config.yaml
hidden_size: 192
num_key_value_heads: 6
intermediate_size: 512
vocab_size: 16949
hidden_act: "swiglu"
qk_norm: true
attn_scale: 0.221
init_std_o: 0.0115
init_std_down: 0.0115
beta1: 0.9
schedule: "wsd"
decay_fraction: 0.926
max_seq_len: 1024
max_steps: 7373
Each number is 500 + 40 x the weight over the matrix's rms, rounded and kept within 0 to 999. Layers, rows and columns count from 0. Numbers have three digits each.

# layer 6 MLP down (transposed), 512x192, rms 0.0755, rows 167-215, columns 0-95
470453544505401471494468560511511450471444537495536482511509515448540481470496496462518534490478480510466539561452464561454485464440510397534520538470455486531521482428466569512480442422486487511542491463488515539583504456529554432485503554571468461503531493516520513512509542514465571503
423542448585452491492548422525468387453498510551541518507514372550482506411452503523496519519448541570520455509447574559444476497499524548491498513526451531470483580489463563567501585503530505393450403473511524493499455496499482488563491490496445451538468521547477444483502479512480482512
460545505511554514456516495553428467516477517567475394594449517461497547513520493446481398396574474476563490570529523541495536580511530456501482490465478512469489470474501532496543526439489524497451516554560442499479519520416535444460540512479507555568479527507428485502459527536456480499
471401519479442540466452516558524520555513528453560483517581507510441582538551532545502600550484496510476454559442513507558521520457565519475610402493536458548512526443513507471467519489444481572532542588495477533521539479531543500558449458498456470476457518487566545487576466553518427529
573537442497484508471469429539531446542526544508523493432525514517539476478472493484522393497503510470495485435504505505563489439500505558458508565521494500495506475556498542527513472521518537529494551433563544497491526448424462489507420520469563538539453448551552518544460535483507482510
454472523513467435522465452483501490435470497485474463540519461494460354474548496616613526476523417494486495457515601561525539454553563498410534436434493526545432539433559470488488528489483538553505561430507489468494475576471518444552496413464485490488451478556496454457451534524493519563
571580510483518485488542544446485521480536463462510540499495513471458457506496511555518519487541490531494564495466477502475522508466459503536474507442496500425539468408389399428512486500499523515487509506585508485478518469520463442573552515456539443471514460503476560507426496504510399525
506484436505569483494449450515511488500579555491509497488517447516399482555437598462462486557414451503461495506417425496519478472546479509523494527490511518424468488533499451526465490421503546544568540474464488565455544515457524442496444471516484470491496500552554529460554512535490472480
531455477523555497508540503402547509524516388485509482531538610429515549469523411559517539492578537427467406498484520511543489443457503492563489515490526492492469447560501444550496529472450492435556366504498540546558412447560515429534457560531536455488436487534545487429525535466541510457
540445525478543465507480486463452538498533457473500481485440466448452553478553500482509504545512549556502568446495572527524544470483532530502542543510472471536566441470584509533535511453533512526472491500460537512507448514489484556479496545484547499518554476516546402600496554542540475557
515557520504502549432512566469458536424541528469496465473568481473506536519603546519489507482502575565496444513451564431428520496475457468517479464586425482566495521479449537422497483537503489525456498499520509419493506545467492505471494542426515534513561517484517458528510557432475497535
555468553433493358437561563468509504519472535546491482477489465410498539540535506530459525561526522456497505422490500437490523482419462507550491458490466522478513553518566494471448581508518508527503503505465532468556536513483530569401547456552519509499477500472506545428484554482473485478
444443467481403531548519446498462469455549525549481509495497556463488577603510510546466496513453506541530500503449503493440563499441525473536508485623573516488504480530473496580580457514510477551498446452504553446491475552494520527495473483509431570511565510527497498580401529482440488415
552516504422564559515556518563488525527468544549499488473461476520528468505511495509541503536530575528499480499451539546486453494504532437484456442503486494468516485463547511516511483471496451480499515530533514538556582486598483418563502556450497558572462480554430504492461508500532488518
478495450487538574499574467482549517527575475566499494519484511532463459472465342401502556467565508461567416489496489554506519509526488479546567407506433446524466471456477472475422405478548458520449463524448487496522501501501469520450524417520507477461550436517487516482499471573506480482
487505534431442530469469463564508519462525510531531435493543555569591525551492553561519581480577475494524571564523482466505530507514536450514502456557563429480464423526584456547511496489480514497448522484515476542496471513523567516469388535536463501451467451559496496503528422546541505388
503557507530452441500461530506550420434538517472411468587456530497498511476509464549466516468513532532487517558419505470494493518537514546458542433524499442417503484507469492509496544488440504499461447563525510500536450486428515522471420467553548469523474492491454478558437529445500533515
505522467456501477493446548563507479458525535446496528477539439550521503497535458546505538491575511588494506478431541459483511562487508518497417603504535507477517525482439591469491540517493529508568565570494487487478504527397466514516567508480498520481446475467529550543504457520482452457
520447446434511487498477532490534526544566468511561495546551527459431498446452465490478469517518456553484545520530516585471525472471468500499502432456482527502456541484536470511494443464521484512450494452482521475439457538499527532509572487526541584495511497462522509536522523482512493434
474557490476486521490524428474542498492510477449558453512487485537512448486516452528552513475491542550487518499517470531493417615565554469523509510474536519578476471570507526470503514503492566509450419488515488562438492526485452474434463481483619557450476523437499557519569469539500479554
488521523455482538500480554577470508538524448494558511504495478473546541488559453518469539471503483592485579563399514494483487549493527506442512603508446566536527478493627493502533445507510398532491533528494475458477535511560576506525530499473448482526566518463566535440535480523482468552
443499505517546614458502542550488492526479510475526493490439491420501401491522508521537468449451520539539597532536587493482461472464502610496546462534441515472453511500497545519542468494452491534541430481558588529599548537462485526492497514564513554500558467500523483498475479467451532454
477554549492550508452552527563482528551370497485518496404476517502522493520457464439473496381486471380474568508531464488521496461491461591486532528460535481566548491444483475491602464472535429474540499492425552479547548563505453469480523555536443483587575554534558549516452509504516438532
566516473499476461490476419527518462500459485509466514554459579491528431424486499496522432560520481552539473512501473485485475505464519503546458480604438436423536553531565505442541484504588516535465429439579477486481523552438458511512506496478495539410417478524490498466489467451423519502
531550423496516592538436466465393534528485466396527451432495507500490477482536525498541588512528490549480503555539517533477475551467468516467546443570477512532544509494466505514510477447507542458467547522395502464474482475548499484485502439462549585531499532484472485427481513535459475432
485494566457502498494551474466437471538480480483526469497478473513405535517493513490535560459568487485490449509495567565490539506498502514524440483507533430497520486563450440526521501464453449529497492484529460464482491564543536583524554510488525512579499472462622529471558511440482494500
474488475509526466544419490575475427525506514491587525530512438577602496550493476415482541471417538527518409543483551457496534412508545464493458489530522504508498490521498531553540482559470547580457507517538484451433582469453532500547489490519606434464480617491439517502508548481474465506
429528586466486500550504548500457551564503407489552498480500463471509491518543496455398500475505482490381507440514520489529457564504539464481492485538449510586479559473473406558436571452515473532430510507527542573522436467521480444478564444513483482577508556496494502553517451511483527502
549592474501488496511478483527448481497527486458516526507503451397480438487496497497450523477522533566543578546499470482565521511526531523487514462411561411530497452396419524464527523522574499443486436502459517531431432501478486417484528509548491465510469563573480492466468561522521565516
450456538538468510522450474601473498433431470427463490468438428447504559520532455469488515495440509503506528530439446502463535474490565535516509444497528486468488489554502514492492555523492476525468445505512432517507502475533527480479463554513537489466472448572527567459486488507551517502
455492462514501518505519559538484450415402534473480604514461482533516508510469538542535421503468503463572553573454500494513532544522549503464503550459552516534471550516500533418503497505538414440475458610482611590494499511464501529502477462522513473529501450444575545561541499462506461445
454489521474487499504528491464450460504541411469526542465570526508456469417508502500560513552537511461502586468504523470485487506547475575552538470476556489416451505541486479508547523520521573507462420484566469462519546406558540594464457471541558503499512473444499495485454471479520514494
524497499504465522500501493533497607533540533491520507548503535423527491518456523444507439491476564527473537514438422410550450572528531522569519569535470485416483490524513502514531508498394514434494445527444474478466508537468458557547541526484441529509559561460531469486522493488429475446
497469513464481557439535496495500436474520524489527509552549474489511586522476439485466497396569474596496526519464476521556445520508437462492453496493408483534472447479551493541463503513499476459530514466496432499553484526507497493544491454568525485521446445462490466558527506553512455500
581527470494449485451495485599485484519459436545476435468511485447555457567469535493504617552568444442521526469501498463553500533559524551511566569590385490496548590511481414549456501512462485596473525510576505521468488541409482465462540538532499498545509457521551433480449535522505441545
567412557488468544446506456495473504561457497508478509445525530511549483513530542513446474432507483523468478473537535481435428531489493463500550515535512495518455442494450487424557485426526488548500553535524447516463551538557569542515482506425491544442591508467470526505446535514490498515
467524447526472505521517464467518496430463504451477456466545506417537461455468405574472471533507504550482455607502528522500578451544541481579459533519501511537541491522468456531495537468570503542462517549493490500524518503496428507488564485540451502457483441552499513452577485531510449438
569470531466510474421450519456472499446476498547446487503473441465511495519533491463467572492488539467514453480549511602503442523558460489611527457506512514561506516554514456533557568562413517522565465462554484499512531548521417440517478580473476552527485403542530498471551462590530509486
470438474428511485523534472504514532469501471470561513502526462463507514437433530430497480536431510474555518571467518477511481490520466511476447476498430522472603564461471500489518483491497502506549560529490580497489532497536484486500562460517547572547480584560488499481531505503543523530
505543508556503486512489507563603491441532429488537502557543460501483521485499478497550475467567470496501471521523475521524470588477565490580501515490587440462537500555549529525504522488538529561505478529513400488392507543471468469448476470507482544491499392488460560472519458464443545547
584478492562464452606482511556498472540450549496467486465534529437461520447479467519558618476513450509501437482462570471548467546467512588501529509506516476469466491549484488444502534514495499577490533448572495546550431507470519468481468563495470524494470496442484579513411536503439450551
538479465435559476496560492503463474544553490525500571484510529449544509501457532545546531470543529492467460417501539537508522524554483528563415555496524512498483482536462534495508451580460455498464533467477507525530530562558541471523519529516508445490490580455515461444452488487508571499
478487498510510431447448506542479434505523481460516556510546489487544499546516463546490527470584520469468534497442445519455470531495503494495495470536497498529565501500448506529488483517499488500473488450487575510537509550502549467462588438407487526481517467498437452488538464492503512494
610505581454499488501529481466480544560524497502524532550484495460529550520551543548551465603498459528464461568515487499526526619537548486434447503449505496513530515509475464414437585521503446522525509481513488455527554491471479576443579578524482485501530443561485483538509520537517466463
531538530519492505519505496476472473426478483500513517529503477510488492535436595496500517494482495538491462463570454468507535490535448528398501563557525490514483509484423541445506571498444449489499484522537460511485534533464512544553548472536421548441498485482576503511523507527454482474
470551484545450436489490461483560455441520532505489531531572461433447462539480494485503467535523439492463506477497475517534410468523538529378462507495496504494529453516515467586518493505520498511584429434506504416437543455484508553547543523554487396509505507502535520512424562517444470498
492532527514424485554458466519543451504533462578503500507486480472487571483477478501454613456513473455433516510539491531507518523447470544502510543454533465462521508552528504488478487508503482484509492462530552513553501528477444506520417512464486456474455525488513505528454593495535570451
453483473533467540534544429508545484464491536511489480456432521419529590530546382458535603521479511508506432504514486479532470447424421487466459620461520577437478511496536481498519547550477580534510530505507483548496605478444469570473498486522456496526561496554529497510512452512465532555
525471492511581548507503500492444535556489505481441498399442502482536502487501499522486473489449507425383510526440468487554522474508497469477547505470481525509442519481436554508489540478482469501460515493578528518571438473488537459509476460520547505464507486512436450508505452545533508447
# layer 6 MLP gate, 512x192, rms 0.0842, rows 168-215, columns 0-95
506500495500618538527522468520470505425575514506453486602506426537422459468473466454561504455465559537526445491529456508492463475518522557500547432436482527522479702505533512483527529535521447353531456548547551531534445437423547517517567513503533517571505431485505497506515494528507507502
504467460544478505477557535476499510480449482457440461524517521523484498538496552460534564494524508507474502484589505538463477491494416557456536470521501446494480595520558545531516456454495527477494447456529445509497491453489482472484478434515455522487460498432536480499469476492499468459
517513532498444432478557490491544524498489476435579458476451542545444538506512563493503523503489466503477563520442526464505492487457569586506553511551514491548519483495518504483480504449586532558564450490495430523417548487498519445486517456508491470530489493515446505526491420444437455537
508490418444493497550440472402488468493543492502585428509427449486491520510501541520456642567539509528489469432551510502551508485537528538524494481488509487542524519504459503423477528510506491482519492426518539502558489468568459509472528508529481488506518537508479492550525505497405527520
505472462533521422527505500489412528470426491435631451519540492543543504461589478539589477491419486466508450429568488492582532475526545503496540525472487509518506503513492390449548601540598553474458529394493553482625460583439415447421490471396509440450503496517523508438515498603495547490
508459509398518502521509530472510472520446512530518514487521559537514497575470535500482487478508533597542467424477455414435529520473542463458503478501564472482523545528539446530457504470483497546519472509453560504519494536544527498531439514579558440513560510500528526446476567492472550538
506533527533496432560477517509526500558448457562471472559528500528467560471463579504480470368538514465487447530522499551414439489507517459511458470445527496527517566494518446452560545490531414490503535494515537515516507560482495515565473535477431455492439495583515491481500423549545516535
476630524501515445510484498477528480546490479595495449501446468555493505513542483468562530502489470520507512535504454497463475523614522497471549483496598519539542525444419511551509574479524479495476474554500427532597521581442529524541520510487555523491480455553497557519483425599539516562
488465583535504496444466563448474488471531434503444531495478515547455475519526528544447456513495468510523569502463425503436625464499466496514463473538558454506495472569493507458476473446514577627464509527501484503476467468490505482485551480520560451518485544475508448460471497486485473540
527521522575490473485462514458549468448423539538482504501444460525470499421501522534540431532463511494498488507515501462438494461515452493528489502473487538437422466514552485478493513528549470518445530572444489430488559463506534487595557479544454572507433470523467510472480482537443444503
447508495537484516499496565530433493561547525594468576487487483502553473541510461482458462479516480496557541511475552601494553524468517478595517577516514528495466465464425531513577435488566472546481478510494529565520506418519487505539442487535439536521474475516440500525516579557485512491
499496498525577509522514515455465428483438602498510515553544519537550484512526507522466533537542545407499528404509492425486557480561567468491503489525428480501565492466519520516470478524453550383501477502452533500485549475528491455566512560472516504325477534537483499504448484519517506483
510495484527424527508561449493496433512536512434532554496457435450474568463525548532422564491488501430510492465493488444542470536452556496500450495495515501470396551507511491473491472474464502556496494434518515526512480504445548527480538567525472460452525499487446533543474515478447498487
590529462512563503453495511502466512555469552490458536559526482503460522427551565474493483434493476434517407461456477488487461614437551554495499524496550489507418477468511492501449519557534499515515458541513441599502490477520433541479514519502507425487549479493508499516511512492533473431
557532511509518508476508529511582450464454399477539518516537481529480463491484538502477481472455509499467528564492495432467484495494546535572471524534418449497461512579503541528491453481568434496497477477523460536508536523535574504524539467481480471502479542534515546452517502459515571494
534482532531482588510485566487483491474527463463480415479504511515464503502517499492452534398514501538456477548546494525543506533506436444487492403461481532415529495494516546529504537642401513416541511517499477550576444499527454480435508535455519500579527506531511511520501447486507571469
524481505480430551438504410488412483552531530544490506520455492510514558512471513506556504478517509447433567512491455507443590508493562589466568516483483517417459573566495449446424464549490456528542487454553446552511516455517516494488446491507494442559523499491563467474520534527476441450
484458466496471497496521459465495540466464519548500463502505518487485480440473444512453541522500497514568514469549556471498473477506477503523494533467504457501517474478505533535526474463514503424560505507459475538541516490538503511533525489484520518545506463506543476538495488447452482470
547526432446549552514465441469419479527477495483475469488564540536491495486541464532512451516463462502507525461552487567514494575576438506531500554515548508454511450527460494489527450526465492536490575469504528529554522556399420482500498571508579496460452494481516483483530426544509448483
478469429520489470462565452451462441534536487503471510604460512569428444518491478536463436527502510521449484552479511427532496493451483522492483455508479476503486475506499566470537514533491498481501463469514518555500468557560495454515564514497476456543504465440513474520478476508519529515
492513483512442482506504575497478446465460484525528531436522431516516456446540456455481513555460433527472469479591478537525562595632482522570496493466484489482410430492501528447525549546493535566506473514557478542481487510502503504495471529489528552530511526505495446492516451529550458508
583547407453468525573432454437457538483450572539524508515543524462415417515507460543489443559458479531545496483541477497505485512515492444467486491459533510460426535520546482629506549432505558540497397432511432479513536484524504502469465493548494533444508442543571530469516450461487488538
402462547567507494502493550460516441537423449492549507515508494525427608488472504514462496505563534527486472472440532506499504559497475506474481508517514546508506458494433410443501498559516522488539585588528534507470409531528571451443482514577521533613419499506466492493486416493552527549
481515509480510431484557482515504411461471575492528552548482560507547481576525548450485483517517484464510562461572426510577481462508481525516466488506483521529538482528514413493537424526516528496549452556453476566508488520484511490536500460479508421491553559549505557425418503472494535602
524560525554520473509527540485444513455474452479546460519408446491538461469548533489525462498479492551523516512466535478535497490398527461526433433480482502488530496515448565480451495563566485556497457542560544539466493526494451444456445465487565534540487541520473523500505453549476488467
508500519466546462463540444550378444493544502547482561540442528477423507532585546449492455517529489427512511581501523528503513511466420468525519509531482484566549533532457588481462473455462441507509502506446429446428529463504440475533421454498490450490473439458497527441422562498492463448
572476546534500550418537548494489483432439436458520511633566524451501451532531517410473442553516480485463444443498482564480449464475510470519496521492513466496439504550493403421513522549408484480528497485540483511594521463499539543447498477487481560510498466539519602451486508454531451535
557539420512546502466512518614495528481480502467467462544581553461550455492489454513500441480460540561500497429531497497469579558469503482506519471466466523544490459545449535535599530628554499478455510423515505530496501545510558551491516425480477481542527521472582471524446478436494542457
471558489526484533513505533534514468563551519479482511467476509579503491532478507453467524529520546485512481547527482469444530457580472482466507464418496508446487526488490519525495500502489512490545513501476478530493585532510478463517436478543558559474475472486581513538511474475475547448
401544548514522475509506454511504531461512522468524468488519545541480512484487519492458453510532516434548515459559478531521483459526504466494471464510472463503484479577432500586496454580505531574530472492536535467499581486489470491476384471524521463449484485531402504543533516563486494465
508583519520534519501509559480516488517519534440499534506490448506462574565531493451555516521512523481564519445446525482463464450528479549504482550517396450502509543466506485478514491589495514493479455461511529505436527456559516528479479496470462526492504517485497478483510432541477483540
508566489494527532510509459403483514478447582525467449509605428517530527571519437456511448487422474483550519492472444487415473499491464544475516410504468505581574592496515464617453507490495434379626518492519506513453449458418523424553496504486582466463530495525481576486478464548435510448
467462545520553535568523550613515460553407501486456518480453432486478516497490483483439512420579440438571524450551441491494494466498504531548522460546552366528424519523487433473442458522517546558550509550520490533451474481494473447500543510461486505480454490477479557544503527552479507491
517536450500459518552479506483487513493529533381481491470549442441518451526530509494531512556469465510513562490552497525517471443478513460488447465440501405523507550500507429585547503478534504494560530609506496563441462526437581476560594512478533552467505502553517540503565442479511479520
493469489455429606434564520475476505566457440504473467526582506412500512476545473473500546573551516502508494470513545520476355499522515482499552483552525477488532454512557486422466457486441443467539482539523461477547510512572522475465467433477535521447472469596587531510445603507416523548
484565474516427449452445430502555519484435538507464506469462413475475477467515474494453496521509440504555454525482477532504514482564458496410554480430508495480429560486516494506532470548503504494515446588514471475454468518506420559491468470532491579455527485539587450511462546517540458480
432549461541531508540485526494435508498541465525570499473550495522595547463486481485475543531479515475513529454549539439443532546498542574482544561485497550453392481511523575563466482475586454542566499497515494517529487514504483473443560557463508476529499548472523487557482508477449548481
481460478552552415445431496461429531521497463535506536500569558532441483472498496514582445439461498496516504465518573481497459454418545563486465492474478530474532469515473505545557546534603497469554457487531517553521506484479558478470486487549458493498512484443530556520435577566473489479
498494430542502522446460561478489530522474512472538439484551487437481505518550451495430458577496448521511468487519462489472492392504475463477499574494459538570506518472460576499483454547578492496529530496570541526558514447583482499490492595515572539493478548514538421469482482514427531443
514520495413502467497474506453486525541478450506536501414485482511533533496505529518430465488515456442485471514489499540500506498546518461473469515496454526510520498507553573461440494473507558507477482466455463509484556510432506474463465488473540484545497484568442405470491493492471479494
509502524567558478438500484512499485498506510482540458508512467443499414461464489508452591535423531506441477564548504542473515455528529470564419488473521479517501445514477476477504478507490533501442528536474466470482465503474453475438504551491519504522477510561475492486480489485561511431
624481585546455467432484510486489442522461437450447489535442495534557528486507482433482491410538412455570490525521573411509566478525487470541532509560485501527549497531489383488550509452500498469579557507555421505522502460489511480532504480507473464515553412484557526506475507480507466484
400454450534480481511462452489479460495503526541487499525494503499500452518486468456506492496509468528495479489525498518561454482491566605488532447526554493537519483515429490522521482478470480530476545487482506474445465443468485508453476506526507492504436568479524582436524473449516575541
400505506520437535509470523478525560524504444512503506533426444554536564541542428442493488574496536494479512550444543530495516491446474447474457505463436483443490427460513557465462508527447511497515503538537524471523473449532511476503418536515506509520395491561519473541518561518491615502
423490501485469395480452540467455560470517558494540490451488502513513502549554515430551491524475494517584522460449497548560556455546596589442519577453544505518480433485517441470542489451529503533442425524486498526533535483545479481567570457488510524436490410508537498466539519493489473465
506516546539434415404508547533467505530508454471523465536496478481486466464499484460469464473515455516485494487469616489480456442443484557497488516494522563506484509549451457514576529502500522487444478544491524513562480453446605532515451492506513452559439481462568534513477472495479509522
559545455566474520517526449515532443517476551471565467541493466538565474513534518477426518502427518491540520488504581517469480529404411492462545542519455443454496476538500474444557528460531422517519457476505473559486518510509533469471468439470498499512513469459613475425491518513502562574
460486521488550462428483488580450480448458498530510424552545534552509531518486485544599569579535449513533481508510443528525487504518511582449558471497546494422590524500535468472479492488568482519500509456425470558553490452512494465441509486489469526542454540471496552473503515502458546519
# layer 6 MLP up, 512x192, rms 0.0822, rows 168-215, columns 0-95
534439513486488546550459498562546558465474458550466610535546470485486527491504568507491489540515551590516506513505606430478536482550534494497543457498490400575577498484516517453512456479559476500501457512486507505440399541537498449511481470496488439500563463530531499509473500534446528510
513497464481459494450579499481484545572434501453505558506523450522594521500567508546517511549491516536523509477463497511494523483399458496526508468521476474455511500514460541456511480539455455480525434497443473384457558485500525438459525505475467564510473546557492481493461462462506520439
547460535449509477445520512517441486520477533484536444528495519501540529501441448502591409454527463490539495570576490451506455535474486487564463552492500521440498572495439458493516523494568478525479401455512494533533532516512493458498446518496502452501506567516485472537566539545482502493
570525465499555496492417456481537500517533466503540523551530524454549551478453471485440510484493540546510567484484513567515507463517549546494464467535516530544575459456417505532452496513480557526463562521550481558522515512453562496557494469511478564475476429542507462599475483460425530475
460539436499492566472517496472525466487461536555541482498592539501491530433534490497434492423454482529494524491531478497541466496499604450584498507478463498524502514622516507482482543476479530522441423495462494476506548494418427515468455467459482533494445488492573512532514530431508418450
545493469511453523488524488505459477510481455541508503505500520559504476479540474541549495513485500481479477551472448519528473528489531516487523526470442523539481499477513525381541467489498480475476445483474528469486583517518551557458431501460597525534505495477480504500382539441514522466
494500506441471508439461443482482512491430522524450489465484475471507438523541460451512417473469494543459580506441440543559435513521543506489543507525522629398513493542478524583519510572514549484441449523495530574476493524505484511504511446434499536489561522555562567477524538557443496541
473499463477546482445531599499390523534628455454543542517509549470488579468539561531437452465495497506479535452538515422516470480406472431582447481536454501474403440502433427509396495495504478537541506461472542464491434482501452479447488521428477500435450542496458542525550557499534557492
509575500519544515484505571450541442451525532493417534528492467557509544534475508398491473508470478572538476437526480468493492500488513509494479473548489391506504517517484485506481516403483478514478541561482465453535459493493473520499540524470509555455531510551518539511514503462507472481
514493568464580527438510511480493486436454533499490509536467475511459500479497611532493524465542432524498496462486508465469531541499442502479517544430388489497483525515490463501492412512550534519492579552466491417456559438466519480504557517543471536479506634558505530465488453492495520545
436472515452536495487505502552496459459516487453494533475538539529465458481591530586521514539426551452471484466475522416401466510509570536426454465470494569494573466490529528415497576449508550496542538463513510534537494493506484562529544480473503455426495493484509471529565478464496528495
503509586500504475556468504562576499467494550535492501502518459496488433457524436508581459441482541489582515449554469484485528509586524477527496479514518546517569537489489487415572526523538476549453482464540525537431527552469488457524431494502489455446471460460474492589566472453522484521
560548493501436477477464560515464476507512485502543493511480509551489455492544426487481490482548483494537477502505502419473514551486513506518572459494455490447488473531472497418448419502449533468523524420468491580457460476444459414545506525478509446418497519508504542465467504477444488505
543435493513553556519507558487552519460465519554502498585509481584438489456359462492481464454505560500445383456508493519492434536598513515488455490530476527496461440501534463459417464480480474500527497520466465505478526432513457573468549525517457500476555448471474474478447519511567551532
512476505539494618503458564522513504481529489538452519534499502481538523457533541475522512453478509517565488475516475502517530494537443477547422490505495482496554447587568483483505525505574481527519470543518517532603547550473480510529420560565465531438515462566511490518545540504476497488
563451472578493544416537457452515501465481488473521480486514519539447562503497521474505479489476532451475509588490476561566561608547437483468493534506479530552515448481566476532545498515487516523512538552464604530518566518500425552439544542468454424455482469513528473513526451508559521534
521514399543487441530446475434514473483507511516477473536478505591552536557521512566482472500478545475492527507484456539448546505543484480492520538537513497481482471454536551509487543417499455503498518525433530517525557515444415479597525558539561568502525548591493517534430509567560469424
505495492522465555493533455454464509495464439561443410547484562520463480502537522568532531526538498490462539474454505561535504490506473463491433466415484512552494458472528464531524516477475454461473446513508473496540506460474483574488470488489575468516513565496482469476431477503469512458
537509458440533513451582461404500532472467477550437499502571564501513552572559506519466542518496434514494469503473500531497400557569532533542557467484548491482529437465507493380543482453472513465540530476551497469452485490456385514508452535529575486553528511481601604504530528425502529482
544520509527478513468507507512481449550505443561452438425476476533552523506496528456449502497449574555491547472475499523497588495447450420462545545546497501483493477484474492466529404543492522551509478442484413547514486552427499534583520510469508494529502467489489481449534499455497460516
530502480491479523551512522462526429485508426531508501479538524493471448505477473519481515575459412458495490489508482518500468583480524577501523498479535484549497440580534496530556474467498517474489495428500518467596489554524489504451478502537467491549528490462494499523551469530463478527
520520500471557488462501470492506424494490435481476542457432445474512523611479447424488508523452515487502569453518499512506433503464461520462505603476549472572620442508505576478502379470482428469458479598482525460465516520557581508486492530493477512506474510480508517541447467461535492499
481408456488517529465479483543509442480463528478475467508487494533499470480477448435471513501501477525511537487501462461475543539523502502534545429514470449525443511451426540542435448548458545500443506503543447510510534489523525566458497436466525501490561471453460543473513505546474545461
516460483526493508545482475442381526470527556548464498504509443524529617453494494455546465429464502589470540508521453529503530495525517532536463455477499533486513475494445527474519490525495550552477500414455472448540441424542526489481512513504534547465507556485468460419560495486454434513
457499525522417537527425510466485461499469516566516555479439577509484470501523468499467530524577498492489478448453507578516487488453476493591511488495506591500538578512534553463455456501521559513511502432574464448515506533441510480520476501515519575425488467513469481487492551500492522517
530503539469489476549477556520434502506479529499504521541531441539528472484527533566504606432517467555508463522521468427471472400526578587487451608551519470505418506523504459527584454468463594525474512554507513514512470497443483502524469508534487508426465528546500516510505502571564516568
448458455570459492510453413412507473482479485509564501449449460509517549497505492483487522528501472506466550559509436551564473476487575504462532519514542531445545484507510472471511525441512491549485506456531525492485474551500461435472533518500473530521502456581519470546503544497468502476
493512570490542549421487551479550488484554497511499510504528524473539479535472408479513463502541504539477500539464526489466502532466523525444443493446514486490459508510499539497574502451426486465498504483486475595486488559510506553459447489525494503452555426442515488537479515452470475537
450494447499526536472563511485493482459438488457471442404509512516522472507473520515509554519484489500468506484543486567555567452537512491553504485593472461436525586502518463484521520534455518485389540532511538482494526498478470494507528476518536537540458478423501454468540490494483543443
532437526433548482463461542475489509575557494516464469498507474512545423532506480534519533556512474462561475531557442443495487549472510509575460474527428498518464483440517467558468494545544474524580489506458457404485479478507534461550608514487473461446422453442568513521479516542506418583
430448456492556476482542482469499497466426448524452486537503512525445542497503455503452461520466495501586520451436445424489531498446505527559507472463474537487461483507518489395498532463542481452531558508434456486516438483503471472505552495508449440451472429403443485538521489472498522475
492529536595491504471533525536573557473524497422482443528524554442484413475495447538485436562506480502453538563508487439532548432535499422502556553418477491512506502450494526436491414510477530503468488493524536599484529463515405498442558558495440605470453540428484396547512474492578441501
505492450542516484494478527467517517494496463471504440425545486560495585464592510521523491520509462498532547523521501524425534546450463500548520451427500424541490473480474470439374560467529461621488503515525441445528530535468536562473516515568558465491538432478432508474502489547522524548
534465516428454450471444488562533474496432513467495506488447541491511493506472476481505539474529471458517530574534534525555461463460529505487536493558433529502533511507442497477529512477558534582532511524456514497467501521534431586489529535456488512501503483426444485515505531528461458525
540475467452452587437474502441419470502479467522439525517478498502506503555547528491528520582531597493454498527485517492497520550527536528524504542589523460529511425506482439515587526542538540563530560505512509506504484456536494565455451519469487449485503573512589515558435528477499512539
526480478543495462523530452510482506453499420482509450561498434562532505475549453497462560486555452581557438506570469518483515450558518544510561468547539486505580478513454530491492472511521515485433530571447496493530510472467474459500499505481519509509468515572521539479552554530556417480
476513460519529489467457489491513464488535498492542528515430495495491485475556467505478542454499460494456486534429457532484530462499593534498561576486502422578459452505530475441498516471465455486528565488488481426482466527547525546522499526460556488497447519490480474482502512560514474533
521523506579483484524454542519525540486516432540516477508524472518488441472503469561532590491509529520504583528515487530461594515539495522508451474468520530468510410425561507476472491559496487486515557573516531492530440506566529545502460487519492487466451525483484440448501604470469523552
438451534514555466385468511520495475520423499476456580501545460464487448487490447460511473468501449413462503541529480511530587519434513501476519514490436504550534396468488532481449531444594480533490602446514468461455519443454490535413433511611490542522467476481587473537530430519417467461
426512487498558525525509522504457518407580487564516500530445512542527513546479476546462550492472531434482486553443470476478501434518490527469474553495434444482495503479504499476502495518535464454563473529398487488489495535526498503492478487498546568583495531482532520412486502473490514468
602532444512507520519532524548536498494479577494559561546415511515522452482566459550506532469539468488469526484478553485538542483515507569572531574536492480513504496487511540459535459509555468534507516479573490518410468479481478554453526445486517443507509469410495538539504459437570508441
448524513499418488489448494561477520485471486524531510558536482438449458488444483446434495443464530445539499412476483487480570483469484614445500502484515439507597489546553571429535524444513539528403549451421572529507473507554485543598469492425524474507546505442507521580453528440492500536
523525501505545544516546525440510561551465471442508536429481490494445539418495499550495441568559543494493488520503512514413467495548472528495546478544531506508433623520485568519460514532602464486474537509543491497495521511416509518526508498476513489576501544538556427594521492428500494468
418506499526437434501471551489517472432538417571478542425512453583427493504483430579489393497533579497457503546470525535531556563470481531544411494498512504538446527496511514510477545530481544470460497491510496503471498515583522505539397528534419446505471508519512437431480491542525517501
467457540563524509490494541375473574491509493468449546543464541517539589550434534467533513479450478476504492531494473553518525525471548529432484572470553514581365466495605478528440497476479517482438419495461475486539548538529448528492610498464491586453541462456547531475494485478462552411
471491515464549494416505434472467432507481473454464470514550488458494508546549497468457507448491474477503529478528492461453549533560514534539605508465516529478533501513484440516524539538479521510457503496473432431514537503488484507495448482452492519526448585465474496463524541514528542500
556652559526492479537480465459521541449461494534487481506430483459467505522540556493483488505479498515489529540542461501451456435463457454516547485465446545475569473555535536524482525461531529532493464493512520504470498470534412530520461493555547492477554476516437516476464547555430400510
511449477555462519514467465542409479439552456506574512520497520517459538597566512461518554493560467548447468460500412493506475479493466508519474457516505515486572441498526468553446520491480478525504534541470518531524467463469477458545512469502555507393472472481516539473603507489485499506